config.toml
num_attention_heads = 2
num_key_value_heads = 2
hidden_act = "geglu"
norm_eps = 1e-06
rope_fraction = 1.0
attn_scale = 0.177
beta1 = 0.9
weight_decay = 0.2
Each number is 128 + 24 x the weight over its row's rms, rounded and kept within 0 to 255. Layers, rows and columns count from 0. Numbers have three digits each. The size before them is the row's rms in percent of the matrix's.

# layer 6 MLP up, 192x64, rms 0.112, rows 81-152, columns 0-63
095:118093136072147134149118115100129147177088136101104096131151109166154146133155140118113154154095169107109116114112148116126143146105150137137116101116111114163087117127098101152129127194144123
101:144083124145151123065113094143157149110121120090159128101142132154133130134140107137117132177120139078108121125108137164149128101106124146139111085159136116132115168174147140093109110121166097
103:109120142137095109148111132152117158138143171137129105136131170162086141135114122137115158115168154143115120141059134132144083157113126120147099106156109150169162115107147084164137098150116121
091:119139130150151132140137129129103143127108140095124090142112159122168133106103082113104154118072138113133139109109111128139135179127142178135143168107103124131169104072142118175112101124169132
097:139159143090127099146130142093116155147099151110123172139081099106173127154151117130117105103128101158108098137137181119139100081144156175118108129160176108144115125138107132129114124145143140
110:158106121072126134156108139134112083120113092142125097106174105097143110149117139154116136100148121104133128131146060135166137135107136142107137136131143169108149113158146110117173122098094092
085:110159136138155110121125133124178134132124119113173179118100107166142140142135146151132113182072167115166131119119105074117080136113127128106157142131147111138141147100098117143093102125122133
090:171122141195175139119143143123083109162112156153139104150140152130133142098153136124137125127126101125124122115064141117152145100136099126103107133112110111112108091154081133088104111125101147
094:074149125132123167131165109146119118135086140115119136134076113104128133087135091131081141059102124144114133115150112157151152168090132145133117121157132126096115139152100144090125136146120147
094:104132108167098127140102146111154140149124128119161138169089157070088158114143165076111124101113124135144091150099106127119130139135125145122135090084129142111075136094121151137118127118125100
093:111128120113125157154129088131117088123110135155105134141090120116105134106090162094125148118096149156166118117092142056159112107133157106112126148155127129170170135149122110136171096134115141
088:118144086148144176109137144113140163103131158179123139145107092098132131155110075150130115141095091130176106087138172133096112126119168143138112110124169128131129119122144117159102120129154136
102:159113157100123135151145152119133138095141142139113110166145119116142127157108111149111165127139136134171148152167118103171145126118145139151180124207145080134159140110149123139090137130152143
093:137134156134107107111117129152120087089121117183140109120132108061129119093138176123099159158098153107127128136159116146122148136117162158132160156082106095123132134133095119116128144138098092
097:117104135151108174109118100127100121167108119109124139157105110109145154173119158130126166101114116143121143129141108162166060133123132123110087097174124142173104109137118146157135143167133111
108:121126153141160124125098099114123141120114129089134111154146090150098135156121155148140163209122080133160099124159127145155118120136135073141127155122126109140074105109137133164120116136144119
092:114118180100140116125067082157093132118132123116108182133100124142152125126128168120065142147104132145125105122083107124122151123137143161121116075124137147132137126128163129168099116121133143
093:134127134185138161139134120123153162138101109153165071153071127190120111125091142115144110114143135126095165126149129160124150109138113136154164135131161149157107140113133135114105089138129137
108:154136122142106117136092078147146125105130147136151111105121149091137112139145068107126166097130109130090116110129145113119108126135139140120149172107138107122191112104102162136128094084177140
087:149120120151145131084180164072139092111133140106118143196152144144149149121107132121127110150116109130097088117161100153156140095165134117151149131135141086140117122158147132137135140129148164
092:125128147084154153111167122126130099120091132118130171142147111176063146120148139144128134104105101144106179134112101113123116085119150160141122144123122127145146161116157133171093137128137083
097:150106124108170125137124143066142085175118128088121123185128145094140150103125147109143122079116090120126129119135144162149116108131112117154134118117077090146125137107159143128110157118156104
099:079150131157158083132063143110118156110127136084131098108093144133117094151126086139137131119106115117152079129135139110149119138122117068135105112115135114155121153148141100140168138148140151
094:148132164153135072133109142175136122168122143111141125138137150138155125131107132053102161099131133144154123116098102141157133127133175143138136149125165139120120118109175148102153131134119073
095:135102129083144119110154119174093117140114136138130122133155147135140102134151147120119154156164155107137148153089128130151126110164142124159158166146135175108108122055156154132129157146161099
088:131139116131133067122081158190155157101137121117089082103112143103123129115128115139173139162102114106155138134103180092105133176144120135151122119122128145144101101106135117124145108123125119
090:108151124108144130143139137120145112134158118173098142152187111142118138114093143123138057115143083116173131147118147120107131156077080118115117108142119103132126145138087137135115143114142175
087:104142072098127151075143112058143146144118143107145133151123108080105155146093106096153151124138105110114154146140111155108142101143140139153134082143134153143123093139127164127129126141158116
090:101126094126150130105117103117105168131171133138172097126129095172121099154103112133138137114120129062123131099106100119140082092131109140086142144124189105156151130122142109137128113147111123
102:131164138111130102170145129151143130113155079152122094109112104125125129161150120103113098122139119128149140133088136090068144168145118112083112130147152140135166068136151113155135103099129115
100:088116137141145130111145125137133107140104152109151151136151079141113126160111175156154084130174122136163118122160118112112132143147126159164145120127119102075181123130147121134128168181121156
109:112132104122140155116139151094103125165138086137107097130127111179097146101125141108154094118097112098179110132115145170127140123132123140121160140145102101184094097112148133156092109110152152
107:094117114141157117137094156108121120105144105121128102108125149118137100098091110115115137125078113149149121147173092112118104158172161090112140165102129054138127127120149144117143132114168138
096:127120124122073172134139110100140145130187129176102146142125130079087093169118146118142162078148145110114175132133138129120179128110120147152144129103120135134107099146113137124142103121112124
102:143142131149174117147148188179138103126118124149091130154105175137122122123165142157120163096130157080137108144131109116122088099108141113141107146102172134104159123121112137125128151126120082
091:153089128154175131107128181134123117123130116118149156157126091109124129136170153139104158096152119090140133084159113152127122116117114176093117080133149103127113139173115123140135120157167149
118:122159123087120164153133127176163097117120146120126155144127150168126151131155105123158094108148093119098147139157107150104123127153109108141123137135109195128120123121121121143109123116181192
091:133129122068138111150118092113170143115116106145110132119075104123128140130099147118151109102126152108080109114098142121128112147128118120166156094134089118070126138170083097124152128149109106
098:113130136124149126145144126143125088123113161133055127142170116158137165147121119096107127099180088120138124118164151131158158107128129159141127172191124133108129131117103127126129169122123165
109:134157107124117126108142175140141164110102120139140132093146103129089122117179145130139143085135135109132162136157100137175116134114105085156108138142122094150114173136105137142149191099148147
111:121115138135188131153150156092125128142118157123121122150127141128104106160094161175125149117114173100137138123134113165151131131125085115161103158153124133125179122154103112111105140178105170
098:127101115160110104121159148140111114138146136143077138134097086132130093090115190149120106160113099106125113097167145156155163120122121134085126102130116119147139117122125168124091108076128136
113:179138139105125163115070111112141164153088125133145095182085122127132151111150112152145131132129108113156130128125102130144099130164089116085140098129102156119133137166142112128116122137088163
098:144161156087152094143108083146123115108158173130119094139131121196115109122150105125121144151138169129155128124116152088105131110096172146136151129116141101169113103117114153152141101148142114
083:120100099136126142179120128149146166159152117125128113119160130171081148116127160147099104111159138122147126150080180120093105128134113119163163125126108170143126140126147128169146142151112170
120:151127105122130163150154140191137126138107108167134061134162117129138128146134106134125149150119124132129128122102132140114134082149121145128075128102098200125157117150119127076131131122097140
111:109073144109130151112130143140097118116114166114095151128122135081118149149080156098162155120146158131125117110121129105129163104163088121124132149154109105112138129137117089128120103062134166
094:140153148122115108144136159124094094142147172101158136116087134160120124112112096111114154120174099130125138092129140155111117129160133156123107105189153085115115137103094127153115130066111126
104:144118145114117087151113103116145159141148123156150116087105093115132128105110116086118141158137097141053119161097165163126128117130136168126119102129108111152130154145083119147146156103134093
112:084137151111155137121114159148057128105110161157129114096119130127140060134142156091128112117126117114129140117142142163153112120118160151143120160182132138124127110100102151094135130137136174
102:136129136107106120133127155121132166127144131193175164157067121140154139101129163125115132157123105111086071134113146154138159157104122139169146098114133139125146137125096103123129124128103094
087:142139111152165159135164121139124101134121135124087092132123147111098159146134142125141133130106157122148139119120125128187121082107074131107085147143161078152128137124157145097095096166156122
092:129110128139136127133147127134138139102193104083148148155123105156129124116121139128107157101147121173142150187119140142139165138094134186127090097158125118092098097143105137101163133119131107
106:119119134133152138138166125148098130128120086160114129131092114071140108117077145080145131117143127124158075134143127144140089113111112125103136169181128137158152098099123138137166128099095126
092:155157157124107118124149102128125120173127167093157164092153149132117122120138131131144150154131142142169112096137126135178174181113114123156107118119113144119119121128131170100112072169148135
088:085121125116166146100148143146068120102134169173093129126094109150149145105147097135126113114165130074137132156117110122124128132115136106174160096146160112101143148115117119098141130110133168
109:133125101134122099149127182153121137157119093098171105101134160106130144164113103129141163101143099135107139135117118152120162129131151090132099159125097173103130091136175123158130143149079141
110:141132116139128113090097145143121113120096117124140077139091144128179114113157093114141126160139125170130145175144102148154156096109128175117097114110121134142120153171126139152094141134159179
098:143115133133143127148149131133086172143106179121141134112147150146136150104135168081135125134108112146100101104151128157107120097118133112135200080165144109116104118110138167157141145114090119
104:168144118139113124119079123115139112123092136098146163127175117134153120146140147152118053142133156095147119159117114132116148105119115106124132102081112126115141168116134183122115117087166136
100:159146105160149162128105136085112121130141129132119132130135120089082125071158131172151162109066122143113134140171111106130145112110143108103137122114144087128100127147099144148141139090088121
107:147152164136103086151159139165143114124113160079151095175103147146105105130161185093129128145164146097118128115118176104143136131172144125117107170133111118125129129127108138113123101135135104
101:157140126138136104141163095128139167128113110129134100087127113134124156088103127121121110123158077130101121126148085165171148130140153176138141109104117123079195153137123127115132118089120136
109:137130142126147136094146094156104132102140155142121147110178111115106150141099118127079092148145135140147090137091186112140123105139101096125120175146124144104137125128130099113130144093190100
104:137118128112102115146120158117151107103130125121120144108092086148171148144133120193102158147126070108109115116090189120147092102125151119160125158106136149135134157115120096126122137155160134
096:118127164157117138175090113119099146145177130076115112119141098117103163167101120169114135109134194127120128129101143082099117162109120143135121114116105135148106131101120089146137118111147126
104:117164148133111135130156137109104098133205139090177115120146137126112138141147137114091118115157157135126161135151128153112130093107154142116165130116131099123134085118069111128136140076105123
087:118127130124132140130096130129144124153129140161130154110122168175132135120121123132157124152156110159146083126160092154089134147129126076091158113106134117117116118155107134207177155128104135
099:133158152176138122130110088150142146122131125132102127118134132097141158119126151114143127121134123107213127120129151084130125099118110174092154178089106135117119136148148106176163107111139125
107:131150135131119199129096150142119095123105117141128159131151158099122129128081135107123166141113145117116154145131130138143118112145103142106144102065137158164160166131133109123120130197126160
094:134093153137137109116157124121079149156095118148134102158135148139130124164125072114118117135129120152107105125124150140126108130158120123097091156122154142156113178166151151159117127112189174
110:155156129078108115067091117128146142128152132118114072129114136102143085127137116093130104136169126144122107105185135149146113133123100100127146108144164161182140094128127130141123113123137147
# layer 6 MLP down (transposed), 192x64, rms 0.0955, rows 81-151, columns 0-63
095:110158157153078171133120124134114120131100118148109149110169112167105128147082079121118094110140106157131096169145141117131066121107129150119171127138142117096128109093122142110118138111133160
103:069155143084145130133153171130112112110128129156127098120167138111115134143139131138153123110121094111126133137110121126091113164151146143109097145111070066115143095105175162127127145140145145
106:117128136145103121151114099137098157142105153148157176117170118126105105127122150130113095139172104109145113112111128135129177113118148123122149129120171092113113129090130098157123151093146052
093:140112158080138169152110140089128161128142145120127131099148101094126142124128140128117132113133149157114109102122145151108172152119105093122118086124071139127110116158150137093182126128069117
096:142089152172115147102155092151121099103143146147114107165100146186111126117114096173100111127148157157108138106156126141073147114122089104127118130091155131115144127133114149114152133093127138
115:106160083103112115088109087100142163143159099122114116170128114149139110118128148142118100129160137095118115150152091154142167092120105140124120091149109165136176131151126158154100110141124098
085:128129082143129127114124144095097095142094124127111115107120087111147139150140111115136128095139063104114128161092148189162146094169106168155155123125116089111126132117141153123132118148128096
092:105121116108134107124134124126183148072117118090102157105106126137151135135117131134103126169162156139113118134182125120105167135126148138175143151129156134116128153127123125163198145082132119
101:147107114112137105069146088105145102138089085103123084111125157144151099119150138134121164121131139129123117090153150138126106099165125161145105168143107157179142114093111122152110127129099114
097:134122108072151104128133116148109099131134122132124154105158090175149129151106113181119156129158122149169152110145143145128107121105081127091133131198146151160138142153149119114131147114148144
097:150164136122111097131120097107117143153124168176113126145143133134159170106163141153115137136103168080149140123086117103139098139164114117157146141179125106103116105106096140179127130128154134
087:117135173141108100107109117108134126135108108106109117123141135187129097157091163120139131133120124067125146157146059102127149133088141158080149120132100123120124090131134125153141109096109118
105:115122091100148134139153091153107114135065137150129118090121095125059143100143113120131099110102143106123124129114151093102141138135123126070144188106128131102117146116160141111124152127126108
097:138127155136163171112115087113133125105107167094106145117139156192131106184123178085147108130097108115171135152118123130107114133164128164113151127120138138156152099099131144125143132143137130
098:100135095130138129143134120109140132096165135124144133123102150111144124099199150135154078135118131128100146131125113120142211140126131143113119136099090179123155147098096159154149142116122145
102:121158172159152108133132130142173115162146122111118125164105136153127133158162159134100135130108103101125143122131117122096101082123134105090096145088130132127137135163180198134133110102127146
096:122163149181149138109134143097147155147134080109101102091119128142166146088142149156172110138149128117116141154169183146098155096116121139108139135127098110122150124143086099140133152114110130
100:121126110105164163094135125101154142127144159105143134112179141118066138112166135162125145154094164131131104138137119111136141168166125175128092125139150142130154162106161120079122136130142108
118:126155172167117119096094115159107140127117116154154114147142127129109144132160144127159108129100107098130111153154117140083076134159116060081118113118111169125156096142137155130112111114122116
094:138151146093159170111088133136073129125143114111145145086121143129129090127133116122135136104134156138157169126125152114114154168119134135139157132151148171129166120052139146162125131144140092
098:095146115161094115145083136120117156112138138115150160134116146119133153182124122187136093128127118086092123139122095117160138169127111113159148124146098100130128121162111124079119103131179121
094:151091131160128156154138132108135140096158100130134122112098115118148135170098128122111102123128146149075101080096161156086126139128145127101123137148098128138099078134152111079134090116107150
101:126134127176118131117067108126124141104146128106160160103142115141142106183124135134155179134086106114158130124108141154099132171126130097149127171109162144093114127139154164128108112154115099
093:113166115112137132136114151110105190124124123155130126126125085105164135126158088193159120140104117114124098129153137128080092117135147096157125124148109109158112117145108114161153130139166090
098:137071106167141086152116144123129161149132085144111131145165157119138086133088134150148125141133122111131097144153140123069126130131101115145115082095131102160124108165149110092109134120103144
101:118108129125156118121147079118113120141099122138118113140104134120140152107146114094161098141104183103087127115169108157117117099142135159093154102146141128174187105105145121130090135095120161
091:166123151183103106097137137106131133124109141100142126100099125102126132129199123127132141124131194155081098124149120125155083080140108116121124133107147104125131107121144154118156097122112107
090:122148128105125096099143130086167160113118138106082140107154104150130186136148100142121087122147156141153139124122102103159138136160142149097079138135147119109128148181125092120143129091131102
095:125149152131125135132120128139145114082052111135118118141165127145130127092083124159123123098101127158103126136132129120129132146088128124115163153104091158171162109090144119107125129179096162
100:150110123129132108093081109140095145142120131138094150154138078138150149109121139147121145053146161131123089097149070154135149169123143154127128128150127161109096135136107149129105132118106104
099:201104159119130142128128166122112122146125119139133125104132121138110169128124101166124149107092080149136068151173140112125136115154142126093122103175146157122141119125107090089124148136110142
111:102115142128096101121130121121160126130133164121073103114106101103140136161126133122084173165128130105138151150083119134134154104114144147113141091138070065148126136146136133134114149086146109
103:145091121100164111165113091134147115118100131089162099102107135114111138143155066130122151125097115115143067119093126133091113095128143109133123113110103150106147122156142125156117132117138072
101:163164150073121126146155111167155111126137164108168087124144102128124146118132123147134136126114125144149159148124137135161100128106153110170116100097105108121121182164174125121170125143159116
099:119158100132118129126101109107114151120116117121168142146181135116118195098087121112084142166088122183111085118134097123121144131147133128129132094096122103144136126113162099165136121138141148
090:137196145148135113144136120080158075107131143128058098146150127135111159142106101128139112139156121109105132170124147110082129106130136119144133143110098170125136110144151151107143145132135161
115:129132110083145159149117136125135125093140144156146096136141165194115087151098111087114107076136097132130129151165111104101113161150127115131156151109097145096113101097142098131120118121115150
093:123112130147156158119135147171109156131160110160134133091124163173133126107083103131103147116080133156134108177081136157163126126119130147106088163134136106154137139100135141093110159120106138
105:130135146127164113116100158123122096112162138105178116170175132140134106152154116106181106127108131141156101113090122129118101137128075091151157136077109132132124131129120114143137106109081148
099:131119119115121141062102154147099091113148144097129184152125116160121112123132149133136116171117145114119144127109136118132114102099109101085121120131142191154136135127092169104131154175146151
105:146161151116128130119103118118104087163130104100143101126148132105131080132147149142111108109171168137091106137109141138149113095120123127159107177149131101130124129144109139096068139084155169
098:175168150088165135118137145095125099128119141075143096133147164129124122158140119090153117106129120173089129157132096131130134121128093104133140118134105124090141139163112113122169114182109105
108:135086100155136142110095152130146143095141102143140147072117138123096117158135139150145089129164130070110106133095068135131126175112146165128154128108142151103151129111165125131117122119113154
106:134115132128112118091077128119099122136150102102132141116087098102102170130138082122138104118133163127127087150111128132140089155131134120102124126164095111162121120108145087176104183138112159
081:149137129124133147062131121095106085078094140132129150130096117107172156152152101116128133133095099139154113139163108157170145130151126111078119143126096099115117156144137125085111121116138148
124:116162107117139138134108133118156100153138102108161105132114144095120113115108127171085145148116103105165153139124134145169153164165151128163096130151117157119119100158086119133140154105063122
108:101098119145118097135129160159100127089102120150151125120120157133096134118119135123134087187168155073079146131118110117101134141147133111103138140151100139120157103134175146152095148111110159
101:129100119140121106106119125128148125066154107164127138155116104159119120152147105161125107115132126146098098139125136123088083078132128145151199092150158105092156138118150118148112142140138158
100:120112109120157120131206127102103125065101109121143143131127156093123126194083118140136131156102106094116134132129141117105079116137168111124149102115131101114133116109139126156148117134142106
098:126089093124166137108108118101156186128135118103120137119139121105122108095124186152145145139123162113121142171143142127143159116112098170139183124169128082101112098134116121117144120135104106
109:148120128128138143131124097113173114135117109107108167100121128147128133152157105150098161114114093106113105131099143098130119137139143216152112129158175119169111127094156148172116123137125152
083:152129167094093135109121154102084172149142118136145147154102114172127102102100088122104124086137099085141110105150123122098130136131142138109155110121137135151102129144070163170125131116144115
099:063099156118114129152107137168128139116139138128131087105128122133112121156145084125118140099087146116100139107134187117114138115144123121143155131106103115082125139099153185136178141148126103
105:115111101144173152139118107114138172134109114093108125132135142113165119180114116132160129129138166142141168132096167143085130111117115075164143115160131176108117152100139145145105157145127161
097:115126132159152155131155163127103173107106130168102104207091155094095113133119128135108126134124125105081135148132110156126117109112126159142168138151160148158144102150157152127130139140115155
089:164138153122113127156138163125133110101080134125145137137171149129141122155104157162127169126096139174142068125106132123149100130145110142096123156134126146162107144148160142152136181164097117
111:154128129149139140152125063169137088123149155146137092131147155154105123145155131112154160136112145156187122093117091123154143128143102119176161131099141165130113117111129161099144144122151131
106:131137119101143127080093085101106143146112105156121088169128151113113126143149106099112172105134158092166124141099104139138148111098121121120137117148120074168069103135132132146113149129123151
100:099137091155135143169127103128155109139150120167100162134164140100113138080096127142128151120121124150091127142110150144141137105129131149176183161122129146134111105093083093129134101096152109
102:133169116089099105134083161135145107095172143144162125120114118075113126105138105118128123103138163114138134134141091158131131101093138132119114127113121052100107153103118142112130103124119173
104:140142161094145107143106142200102122122113099125144089142118124134178170111136125131134137161086091102146151114128139115124131114136129132121123131148092146142117119125083156122089055132118125
106:103156125125095099160139139143114102133155118118137148143156131119128166168163180105100094143116136126067123143096117078149164172132145100168127137150121142157131146160138158143149115137126131
093:096104120082148113111110127152100074111119139171122179148156090092108113137135136131094134124128118088107127144117130115102075123125146135117159123149143164139089108133152117127135088154086117
108:133128141144127155167103135078151114148124195138126103085126088077132107099120153102155122151120156116137142131152133104119130132146132133108174139127148143116150083108124112121152149155074111
100:138136137094072165189090105118124151130153114142108109154122134108122119097130138115128154136129165135177149148103170078134112109103094126116163119089125154135141119104135101143144133113163150
102:144164117120125103135134096142143159151119118100100103103168136093126104103136103071152130143122131125152116124138152099168155094101156173120130190148144133071122135137123166126122132132152139
105:103132124122117140112117133100107142161183115113124128106129138184129097133120099102162095158104158194125140094122141158152086120129102113180123121124159126134129143160127129096098139134161112
096:119110134101098116153144155091103148156123138137122137168128116124118130131092141108124101162160115134113157106119139112117133119186141129128148157077118165173098121074142107079143091137124100
101:109133128137131162142125124094186125130162148103127129106102167151135115149110132105110122107114106110126108152128152138124127137116091094102106144140140083118155140065072134101069146135159133
108:144144114105099054117134110123138125090108111123164116141151127158150117116115115096142112117149101111113164139162128151115112121144150102102094115187123161126112121155096161097080145137100125
098:127153174107142161125150134169134155145132148120073113158162138130093141130143131162128155084140119125093136103126093105138163129100127093147102088102104125149154143124138117105092138177100136
# layer 6 MLP gate, 192x64, rms 0.114, rows 82-152, columns 0-63
107:126112176129110142090107136156123112100109132180103139110157121138123126123109166172137183122129125118122121104155107117116149151132162134170170142155136150130147118134123111084090107132191131
088:124144147133133148107148120160133182115128168180139124129156118077131117123123148200175123124148141126159115130145171114114120131149133101129170096127143136122112124161134109130077120124121089
098:166158133103115083131093129107130116117174137109142156142177149119116145131167127155103143146116115187109110150146109101133138136116125124110142117125141142110147096143124136164163104185122183
103:133103145159114123118136114191107164162119162135120134110123121088112128117169111166122138171186120145099087129122122133087136130104145125059121148145121121089111121127107121095128122108135135
104:136121168110152154122131129131142130124106086098117173116147104093153100118157103132140123178128123145132136134108154127117103176145124126137128176117149109116141118145108048110124132138070110
095:130102124126158146083086117133122091095131125106080126141124086090143092126113151116120134124059160139132127153153166132153131109118088124163116152151142136106158116165120122109112110088144120
097:123138085122150106126142128159136167176134121131137159136109110156122165106124131111136143138155121169188159171133110165149108142152139119148159133137126140093143171144146152131160133102111073
101:099129138137176141168126142125139149096123155149103145119108111167106133134125130093118102123159133107143140166137141099105134177103091146119156156153166129131105195156143098156126152153103115
103:148103159130090113167140118115080130113134072085102148145143090162137132124138159127155118135086091087114112133142164171115128088144114122105123136167147096125119118122100105158109129137132127
086:133078170149109113150132100133133176155141108181109150130107131123147135128143157103113149166122139122122164102096148093133140161144132169078162129089156151147131103123140153117112135121096107
092:145108158140089178101117111151157151081118127138107091151094125142111152122159113155129174143129113095123108121072101147126115143113148153083125113153143109141123140126125164123097105103087144
102:127100136096178164142179104113112131113123109126106138101119139123142189129122122146098131152098105144173132098131144138125111138174101132094108105120146163110131127142160146085098106176128120
097:137119131138105140130111126148124123141130143128119146109147148125134125111158168154137116126041132116108123130139116164100137167193135129129110133090147138129110135106190123117177078157126113
096:180142155128108110107132124147145128128112125098061144106132126149084148151063112118119167139092093137133125155176107135111109094101114116152112130158158127103116146125120134101096134151135114
100:121146112115133126146143116154092094157136134185110183113133148166116124082150076134115106156113128131139148110083115117105100155169134133125167141114160107113134160149164127150144124097148124
097:118147126131067126108127118128153131118156091143131120098088161139128103091140118130121114159127159130146099125124164149127121099082135130150160142140146120138170101158055095121113130103121086
094:128153158124139145145145106151105070166096196131140118164143140113151141128136117131131148137173114143133122104099167111143139098129135136097129121144140123096109149160166091126150092144099168
100:165110146111118113147137102142125110163118126110121102141155123140093100099143147078133109178119148144131118144135115117073149144165149135109100122160136147067170111128124090163165130148111141
089:115136192148136076153113129117118078159151102103137104111097089149109146111130102147125120083098091141116093128175093149138101098138148149138135121131162131136126144151124134152140116138153098
096:159137169162140114137061080147149116110126129167098134129131123124110149115149144137116109110097118122075106098124120086149159132132151104132146164123125067114124137163109127139160108130155149
087:158120085111123089156172102129122130145124135111126127125107141106141104176126146118137139121134120125149106188101174077151079145109159128151186110122126096142143165126123140154112109130145118
097:123093118131139115092134154140131147142099137143093105090102143090113129095111130124073111153171081118114165142134129107084138091150116171111111131097131144150136141116120069102133113116107118
095:091118126124134103112152143149137134167152102073155086124203136134154150095096142126107073116116120143154140161151109131108089139156146126142116113149124152113143146134083124124130112114153127
102:122088130099180109151070109127101096095110084137127064160113126080141128112163134109168106136129115134141099137126136136132111124119135124135131164170137134123105137152129109133090127131169138
099:174088112109125144156130149105114140112109141139136092138137112110179161117084155157149149136111096126147105119124165140084139154167119106088131132101152129098083123117150131100101141085123124
100:131157171100144160120138145136125119148112168109126161146149133118111141125092152104113134115108123124170140100122117178092184114112115146141131066123101134125100133128100100154106107184118146
089:145097154142136162138144134132103095161147118133112114147147160083095122117104190086087125129133141154142121111145174107129128102121167121109138129121123137102075100109107151155137120110106174
107:122139116152104109118116088138064144146182176113112115142138087132128122113130167116126101152153117170167119123142127118125102110122100115145103110141185109106111162163146115093105137140134141
092:112111137090150107107124158108101166124142136142096132151129095143118156085142123141145133100131189155141116124160109136109112173131167156116135123074144146113150161134132176174130107122101136
101:133120133095117156158118110103136095129152140108114124135115149120136113132124134138112117162116155113126117125107065167095171096114105156128150166137174171119104172151141151129132076136124080
106:121128129109140131156105078100125113132168146170095105115142128143141167111148118116129149116102147173096104113144148116143135131150130125090119204111135120116099143090146132139108096177092123
108:148078122078110132118097109095169148154126154148131085117143132119112169112146110090121145130123092124163141147089148115127103096138141151131126108129151140141145110151138127147084177103080116
105:145121134084126120148093117154154100081116147136141091132131152083123141122128150099111123137139122121122066168126134097124131148142150081088154149118163091143145143093113114172138154134159111
102:177178151135105150102103139130145105116169116098138104156124139112117112124102122151108111101146128140159169171142128134100084147181103126094136125167112095122133135145118126119083098130122095
091:133114119155111104132133173154087143108130092135114157113104109140139111151158142127084166090112109133166125096100085139158099151154152133139165162109163081102143140136109119140103093131135127
097:159129176089139116112133143179154115118157134165073109102110136129096098125077117145126170132095109134125065112142116103113087152143116143156125134121128109138106100135110114105116125142140106
094:142150106108133134158143108137131112097158114129127120087118130124113105107133105166110130113137125171161105163172092133135129152153148134128129152088141079129175137079099139177135153078127128
115:131169128070145152169154154161165152091146161120142146123127124089105132072127120146105138150122101125125155156152151096138125138141134119110121154133153099088125147145098098115155086140109133
101:193147132167134128156133130117125151175107117123100078094101126115115166094140130165128138138128117165136124140133111173119140129161116140135103137138106084109136132126144075151111129085094149
113:163150154116123191151164113176119118157129159148128099123129111102126166088151100126087115131089132128108107111149099114139138162118130129123173135099146116130081158125121108149118132117150088
100:108103110134129109096151140117108158192113120133115140141153141134131155123077121148134119113169150141175137167112117147102141126164106132164123080118108134075180152111117099128110124143147130
110:143157157131140152143159083152145114178160101125117104168139149142124160079110133151117122103118131173166121157129190142126133141137099134129118143152151100113096119125179128140110103129152118
104:170136108123140148124063134129126111124131089122085115151108150133119162123140092124116073140137162140151078147137117142108151158124110125145129108137119137143150119129165059177137130137144109
085:152143128142138116103123132132189099166095121106134148152118102131127134127142102143135136156174124142094132108129146194152126111142102127172132087134162134100156167150117169111145155157145148
111:187122127130122134130112142142113151134117141201128138124127165164123116103140133149149141093128144164125088123148131125106115118115175110140134130116157093121083113094182090133100098135151102
097:152132140134163136130139094167092129080087147103143097126120107103130143128116131113101119119126122187122104160080148120091138151127158197111129154083161130136128133146148120140140121120098135
095:196156143119129173123163126101110144108156121132072066144098109137151131125139139099117138130094123132145147114124119118111122094122141140164145173124144149130084112141131147119087106105124097
100:174073116137093121118111123088151081088163109094129144111141154109101117137108159119153079121130090123093127145130119150110114122134122103108132097134140110116114127127107136124088067148149137
109:132123132130107114157186142121125109109124176172158135153123158146071153172139157137117096116117157143121139121143123105096167151110101145122117161088141141091097118141165132169126138137131114
098:130133154125152140147101097118173129109132146094109126149132138106100134144075111127095115119123116148144153144103145102091141138182160140151116140184165149112143125102172179126100126134163138
090:140149124147100121124118165119155150064107086127116141139127146155135138132080091115133099095122127126158119106093121142071129139095165110106136116113097128144118161112178115129081122112127103
100:148126167163114139138120127135143154096132134113078139163124134107153134101153185151142106147126117141072088149116100144095139135153166152115085141096147137151104124153108098105134132087140119
097:134126107101127122181142136139065100137138190158140158145119106087100129091101145109106122143078114142114123110182141176123135163137129131108132153106144118145125144132143143147116109116123101
105:147126124078124099133128152135132093193142128144084112128074104109098087088135140140096155117106157149125122108120133092152141153127144136121131145139167183151127153147109118138136130145153155
098:172120097137118140130083129121118096107096158130110088137172100110120133117145134164123140105099163170149087109120108069091131122099106134088112149121145142169099141127160129143130123151138136
113:159118113074160143137114119159140128130109145102094134146054108110114099087130106097130154155132127160119072112084147142114107143134143143168152130112126121131134170127132097131143114107131104
099:137164110129138080105147139147123102142144128148157168095161115148122118122131126121156117143136103194133155148196120117123156146132115140122164111115123142162143114146122102094091068130133123
100:124115127088162167155137134127106121140113127154089151136135121111139153108092123154127186151103112130153117170074117137143108115154155187135116148106151151131096111148121091151123135170145109
094:113122130157136175105151121127088102162131143117094152121130127162111140127125118138142082104133073119128146163117197089113138162130127124118115117153138165141137116123122144114079158155080126
100:139183152135147119110150105161065140152146137131161102104117099103121124090123149153115116143147080123124135127119133108122097132114107136140121163123114088171120152138084077125126084133107107
101:180124175107063120113144147140132149138160119155139129081103123115118115125132106116125115145165073137106126164122109137117137114104112135097114132122142107152160101097122102132097099170114088
108:145108147126106156111122137140138098098148132101109150182140166145168132097152132139151139130136084160137111105114102112102159097143110137161110106099121117114114138186115104146081156100091146
102:139136140126130183134119110051124100151142194118092149117124149093156161128103146108108130134107180102137125158153134097093143124098125136120141147126153143114140127132094132165126137128102134
099:112148132138122107134115141145118145159170144138074115099141099108106106129134129119047144192161116108131136125078124109100117140128125112178105119115139125105150111138094111133109125115146099
100:116088175115141109142123085110109102119133107140088133116140152149124116138134126144099155121135132133102149142141071101100160099125109143131113149151115167112144147139186154143100063145107112
103:132125137142140134162140125146123168117155138166096127161127141149126139150127155154115128142159141081132143105121133111096129142160112180110159159097152108094142122116162092201083114142133130
100:154061123145091121139141145115167131128121154141149182139150133111091136141111117109141100103137153165101157120101096112160144168136138115113122108130152119094116127144165111132103098080098109
109:146151131077161123156113145098100161123130113124122136149083121108098134055153167145135133151106148097113139135075077109131140157133097112125151138123121128095099109157146119138114106121114128
107:172130186122159137124176123121128090161147095099123115125104130130107120138126138161151112170126125126103102129136103146153114102159128138148137173113135161139089104173143087155105155148133098
088:119136173095140119166133096187155133134145107123096105133153138126125118109151110173144165128124098133127135107136120064091108145104149135155111089114140144120156134132064154134112139144112117
107:124147162120090135141110149147059124115132153142124154142090140111118155129114157123158154149090107111137137109162119103117114157111167106107138155121115094130100133099167116084107093134177130